Each number is 200 + 30 x the weight over its row's rms, rounded and kept within 0 to 999. Layers, rows and columns count from 0. The size before them is the row's rms in percent of the matrix's.

# layer 5 MLP up, 1024x256, rms 0.248, rows 235-285, columns 128-191
106,235,199,139,205,214,185,193,204,255,175,195,210,264,177,175,158,221,194,204,205,176,190,224,212,233,192,186,188,146,240,209,204,235,219,187,195,164,182,189,211,172,166,139,253,218,175,196,248,201,180,194,208,177,164,195,221,236,196,179,184,183,193,209,166
098,253,147,164,215,195,165,189,185,267,168,230,188,196,211,266,222,186,246,225,203,237,151,209,216,119,182,212,214,210,203,205,227,214,246,197,156,198,174,189,144,242,180,179,213,164,192,196,179,226,257,184,228,143,142,194,212,197,170,217,213,182,180,187,159
094,158,240,157,252,222,155,234,203,213,228,235,172,178,217,187,189,175,227,196,200,167,244,243,211,158,207,161,198,197,234,188,166,197,202,201,177,216,228,198,226,180,213,198,202,173,216,196,183,196,170,219,185,195,158,227,176,206,157,192,186,249,206,188,196
107,200,225,141,217,193,187,164,241,133,210,243,223,231,221,234,212,175,226,203,193,250,172,234,218,180,253,200,211,258,223,196,207,130,178,221,142,216,174,200,196,219,212,233,241,189,178,172,234,181,150,205,189,174,195,173,257,156,186,252,197,223,173,199,213
111,217,192,193,154,253,189,125,222,230,200,255,237,209,168,133,198,231,175,271,232,201,176,195,154,225,196,239,225,255,230,235,196,184,182,160,168,208,165,149,202,185,237,190,170,164,162,168,135,199,235,202,241,190,226,235,215,216,205,200,140,212,244,202,207
105,257,195,151,200,156,208,215,248,249,191,216,233,237,227,178,191,169,173,195,159,200,193,232,231,175,181,199,205,196,190,212,183,159,150,114,269,151,121,201,189,206,222,216,214,170,219,195,178,132,218,272,202,154,196,198,192,240,232,197,228,191,177,167,175
092,192,254,243,200,183,213,182,158,217,199,261,136,181,201,243,236,204,272,239,136,214,206,214,151,161,231,217,214,215,211,220,221,203,177,185,154,179,229,227,266,226,203,172,194,227,217,184,168,202,191,198,268,206,192,242,211,258,234,180,207,237,222,220,195
094,186,236,206,206,268,139,235,186,156,208,171,166,206,220,169,206,245,174,206,186,196,236,213,203,170,205,185,213,217,165,228,158,156,225,178,206,218,214,218,214,215,203,200,169,227,251,184,209,166,248,250,202,180,212,195,237,231,147,193,169,194,156,165,188
110,217,226,229,271,206,183,217,199,186,152,169,105,236,167,196,219,193,231,221,175,184,169,191,146,220,208,177,258,198,213,155,209,207,226,193,188,241,209,176,137,202,171,208,202,195,237,173,185,182,146,164,183,225,200,201,193,217,208,227,173,241,208,194,194
095,176,214,185,232,249,231,234,185,246,256,195,163,216,250,234,205,236,197,239,270,195,178,153,218,188,182,214,207,162,172,173,170,204,178,201,204,180,194,205,186,222,239,239,195,234,193,179,143,204,212,206,178,141,218,168,241,199,241,227,231,173,214,182,167
099,169,137,204,183,234,181,243,200,237,186,203,160,191,228,202,183,212,186,204,166,229,206,208,178,200,178,156,210,150,216,192,233,188,218,237,244,209,180,186,274,194,149,238,209,177,216,239,142,198,191,185,169,198,205,244,178,217,247,242,215,216,212,211,236
097,189,204,209,165,127,172,196,259,174,244,207,235,175,217,214,224,206,234,209,197,119,223,162,216,226,225,185,221,193,209,214,240,223,202,179,150,158,165,190,208,201,224,199,191,250,198,150,288,225,173,234,204,241,166,239,228,200,194,241,197,195,216,240,172
101,186,250,226,235,191,165,237,235,149,224,231,188,212,189,180,184,240,165,210,204,188,229,216,202,187,175,187,187,218,179,185,204,178,193,198,195,238,183,183,163,167,214,220,224,220,183,198,233,184,211,195,173,196,173,200,226,227,214,238,177,161,178,210,215
104,196,242,218,215,197,167,206,241,157,206,260,195,215,221,175,202,205,203,168,175,202,175,199,191,213,164,194,222,225,184,189,209,155,193,201,222,200,250,205,153,187,148,202,221,210,215,217,204,177,179,213,215,197,181,181,186,159,130,229,219,206,224,168,200
106,199,219,219,212,208,211,147,150,180,176,176,175,189,161,204,201,250,241,184,196,187,178,189,200,254,204,211,171,174,186,183,195,206,193,183,218,242,208,188,119,188,202,184,224,187,181,220,158,146,220,197,253,215,212,221,206,167,181,213,177,169,179,171,220
110,184,220,232,234,258,210,221,162,159,218,224,234,184,195,236,204,214,166,187,157,169,203,191,171,230,85,171,180,238,237,178,216,163,195,152,198,225,182,206,165,229,180,157,232,222,179,149,218,230,200,184,242,193,171,218,169,180,214,195,229,171,253,185,175
101,169,217,158,171,195,257,219,244,240,178,200,251,171,228,181,171,241,221,212,181,175,241,195,189,186,190,188,209,215,179,219,196,196,217,212,197,189,153,242,201,181,186,192,195,204,180,193,237,271,194,173,214,202,199,197,180,136,181,198,203,244,228,221,172
098,178,157,208,168,284,213,186,207,192,184,261,183,184,195,207,211,179,160,194,225,153,221,237,166,217,157,218,144,181,145,232,206,197,195,190,181,217,203,192,220,227,226,226,181,172,136,231,187,160,225,163,172,218,199,225,182,191,215,165,156,242,137,198,162
100,223,175,203,184,200,200,221,159,266,164,196,184,198,202,230,174,179,217,201,181,197,222,174,219,243,167,214,155,224,187,165,118,246,163,217,204,151,203,213,201,240,202,155,229,236,175,217,188,191,199,232,175,212,195,223,164,185,192,194,193,231,208,187,267
097,191,192,205,213,230,230,238,223,168,188,213,178,183,223,208,154,205,174,217,206,218,200,245,172,178,200,197,190,213,228,187,184,213,209,221,144,158,201,161,237,202,245,215,162,217,232,161,203,167,211,182,164,222,227,130,203,213,216,281,182,207,184,131,140
104,201,189,214,171,201,240,243,224,251,191,195,169,206,239,186,109,224,198,238,233,200,245,187,183,188,160,237,202,190,181,254,213,222,187,248,182,203,191,218,182,199,145,151,156,207,177,158,234,205,204,175,201,183,213,249,249,196,197,228,172,207,164,219,204
097,193,214,147,208,191,181,176,178,178,229,161,193,221,210,198,275,217,254,200,175,157,175,213,162,193,208,169,186,230,174,193,236,226,202,219,199,159,195,202,211,176,194,204,149,173,192,214,209,200,229,182,236,219,218,170,198,209,206,228,189,199,177,180,208
100,211,157,152,179,233,204,243,151,207,171,217,194,227,235,140,191,173,229,190,227,137,194,242,149,227,146,258,157,235,140,207,194,227,136,203,182,191,281,244,155,235,200,177,191,186,256,163,206,254,165,135,245,230,160,213,201,147,219,191,198,215,252,208,216
094,201,210,230,205,137,214,192,168,171,230,234,191,167,199,246,241,203,206,174,192,241,220,216,256,237,214,217,224,207,186,220,187,203,170,200,229,187,234,214,182,181,167,130,196,180,177,214,179,150,206,209,196,158,189,225,198,221,233,124,266,225,232,194,184
092,240,190,256,191,228,188,197,236,192,167,151,214,128,201,197,118,168,216,232,226,220,191,207,173,181,206,144,184,209,187,187,231,175,199,187,250,207,202,264,230,147,211,211,207,159,166,195,228,201,192,231,248,203,214,215,259,240,216,165,198,209,179,229,197
094,143,166,155,228,180,225,182,196,202,177,118,246,216,224,153,176,201,184,209,198,171,278,206,196,185,162,197,206,178,204,223,203,194,132,185,162,196,204,239,226,189,176,219,229,183,173,196,248,152,201,196,232,164,162,209,187,205,220,251,209,257,210,206,169
094,207,195,213,206,218,168,201,207,185,156,227,202,171,195,212,257,198,156,213,246,160,244,196,193,201,182,224,162,177,252,192,230,225,164,245,200,206,219,223,181,208,196,248,247,192,200,217,217,192,246,148,211,177,137,184,194,198,211,184,210,204,235,188,231
095,233,174,203,206,175,213,207,156,266,223,208,130,205,225,178,175,166,267,199,200,224,191,211,147,231,185,160,211,168,223,183,194,191,180,181,172,149,195,167,258,194,209,200,224,216,214,239,193,202,144,239,213,197,206,163,207,202,203,208,280,207,194,194,223
097,202,158,248,170,179,218,229,205,173,168,153,191,205,181,240,155,163,236,190,182,204,201,175,198,178,222,200,228,228,213,206,189,199,198,169,185,209,137,194,202,138,205,158,278,161,213,175,169,193,166,213,227,228,234,181,168,214,233,186,181,194,230,221,204
104,200,206,215,197,195,180,175,202,188,220,180,196,177,202,207,264,246,229,167,218,186,179,196,201,182,186,199,192,227,182,176,163,205,189,175,180,202,191,248,263,271,146,239,176,197,205,193,241,207,190,185,192,241,165,169,213,268,219,216,242,222,260,248,157
102,200,181,228,206,198,226,224,180,199,161,221,216,190,236,218,207,191,199,185,225,155,167,186,153,213,193,179,144,220,213,239,176,190,227,191,187,199,168,180,199,195,154,200,219,228,200,256,186,183,176,215,168,136,217,177,229,157,110,222,166,154,175,226,161
102,176,205,135,249,206,254,183,209,166,212,174,210,227,235,133,196,210,161,190,165,189,187,212,165,191,226,208,204,180,208,199,253,161,228,206,160,177,202,224,175,206,202,205,170,192,245,213,183,165,205,240,159,223,249,193,251,224,204,193,164,161,244,171,219
091,201,158,186,182,237,166,177,240,119,171,217,201,171,158,233,187,167,202,230,273,185,207,189,178,214,210,191,213,251,198,180,212,221,240,219,134,194,194,226,176,187,223,172,220,216,181,237,224,198,172,222,234,156,187,212,222,164,166,178,170,231,147,154,153
105,212,190,262,231,184,186,162,139,225,226,185,231,210,233,224,208,177,230,210,213,207,216,204,238,180,230,177,207,220,196,203,206,177,189,216,225,213,158,176,179,193,190,213,201,206,211,166,261,173,213,205,190,185,152,183,239,246,214,241,173,222,189,210,164
101,153,209,232,144,173,204,195,193,146,186,155,217,193,191,189,215,220,150,201,210,146,187,192,105,177,266,199,208,239,234,178,230,156,217,196,213,220,217,209,221,186,236,194,199,193,203,202,178,230,180,187,186,218,170,173,193,181,271,205,214,217,252,195,208
099,173,220,238,209,185,249,218,212,174,211,190,167,267,257,185,165,201,248,198,151,212,240,165,177,173,193,209,216,181,203,194,215,257,183,175,222,217,202,194,175,203,255,172,163,156,197,192,187,251,171,185,180,210,193,223,188,157,245,182,191,161,206,213,181
099,236,225,199,187,244,168,210,178,192,196,182,240,177,210,203,166,143,148,221,231,226,154,223,213,200,197,200,177,225,189,182,130,210,176,167,185,183,254,171,233,212,229,191,199,210,202,203,241,254,173,183,224,192,174,196,182,198,173,177,180,170,257,178,161
094,139,233,164,198,195,204,198,163,178,189,219,190,215,146,245,218,206,196,241,211,205,203,175,210,171,202,231,191,218,179,187,171,235,217,172,190,227,163,180,216,200,163,218,204,180,189,227,261,175,187,174,199,176,175,202,200,214,268,177,213,163,181,186,182
082,213,210,199,210,181,222,208,213,247,223,191,186,239,223,186,185,181,272,149,173,164,174,190,167,241,246,215,154,196,170,206,288,245,230,172,184,173,195,171,238,203,159,196,195,207,233,185,176,215,138,217,194,142,207,236,193,242,207,223,181,185,185,199,230
099,200,234,229,180,205,200,197,243,252,144,207,185,239,200,248,251,186,227,215,212,205,146,245,198,196,220,155,240,167,233,159,257,239,234,183,139,206,147,183,198,213,191,166,196,154,191,182,224,236,225,243,202,177,249,202,208,205,218,243,203,210,219,254,192
103,196,188,199,153,205,188,145,219,165,179,243,225,190,204,212,206,189,215,190,214,249,223,203,255,215,239,189,183,170,212,190,162,190,133,194,250,207,178,223,214,222,211,164,215,249,230,208,214,200,130,165,217,187,267,208,208,206,231,203,221,213,231,178,204
085,168,186,153,170,206,143,169,227,190,216,164,251,180,247,164,186,200,187,181,223,226,220,231,217,165,177,183,250,187,236,200,188,174,191,202,190,229,202,159,218,200,246,191,206,221,161,149,229,163,183,197,258,214,212,163,215,163,195,216,220,245,186,179,207
097,205,203,193,180,176,217,211,233,214,225,150,236,206,213,250,248,233,204,140,160,251,200,211,177,166,199,168,198,202,182,133,190,187,197,193,194,181,165,196,164,177,200,162,197,237,186,221,212,211,170,246,205,184,197,195,213,246,176,183,241,196,187,215,223
099,215,265,187,180,187,166,180,203,197,193,223,195,172,223,200,177,250,245,222,195,121,206,214,152,181,168,178,212,212,192,243,206,189,197,173,194,207,195,212,145,215,214,225,208,162,239,234,244,197,209,204,176,217,206,197,209,157,163,233,204,219,273,165,221
096,219,177,196,205,153,183,241,199,208,147,193,156,222,214,208,230,203,196,213,229,210,200,158,156,164,149,187,192,177,189,261,251,197,219,166,189,202,223,274,190,157,149,233,211,189,191,201,209,224,193,193,178,159,181,276,175,218,198,215,200,233,180,164,237
098,186,193,160,172,260,199,186,212,158,218,239,180,221,213,185,189,169,224,215,243,219,218,178,208,212,210,187,158,198,233,170,260,181,179,175,224,181,314,173,207,161,169,219,196,203,214,227,163,224,158,187,167,141,193,223,208,209,275,237,194,232,217,247,240
111,208,237,211,164,225,208,181,213,211,252,190,169,242,227,206,218,183,136,217,170,147,195,185,216,209,198,227,161,179,168,203,219,85,243,178,174,192,151,190,241,224,205,180,218,218,275,215,209,186,255,285,133,215,177,250,234,201,225,172,167,193,207,184,213
099,189,233,173,130,190,152,219,238,178,203,164,216,188,214,202,165,161,233,157,213,200,160,196,202,247,197,177,258,199,199,215,165,230,295,188,198,220,197,184,204,193,183,252,249,215,230,186,179,196,125,184,192,220,217,218,215,188,224,242,116,194,221,186,198
100,211,196,174,200,219,196,195,253,202,172,217,219,270,251,162,228,190,185,214,211,141,216,191,200,153,217,247,206,215,153,200,186,233,234,166,201,240,205,198,289,222,224,241,224,212,212,186,220,193,151,196,183,204,221,240,206,214,214,155,180,224,224,196,203
097,194,199,200,206,217,207,211,238,211,170,227,201,161,200,204,181,225,193,218,194,203,209,210,266,205,200,171,240,139,200,178,141,198,162,233,172,225,251,169,201,182,203,251,204,230,239,205,131,210,274,184,239,170,251,228,236,245,199,185,174,224,186,235,240
091,203,213,225,240,221,196,234,201,137,208,208,224,197,200,158,214,221,203,226,146,139,180,166,202,304,134,232,247,194,174,211,188,232,223,214,201,242,187,223,177,205,219,186,197,147,176,187,155,215,245,153,171,158,251,232,155,161,222,180,220,262,208,231,233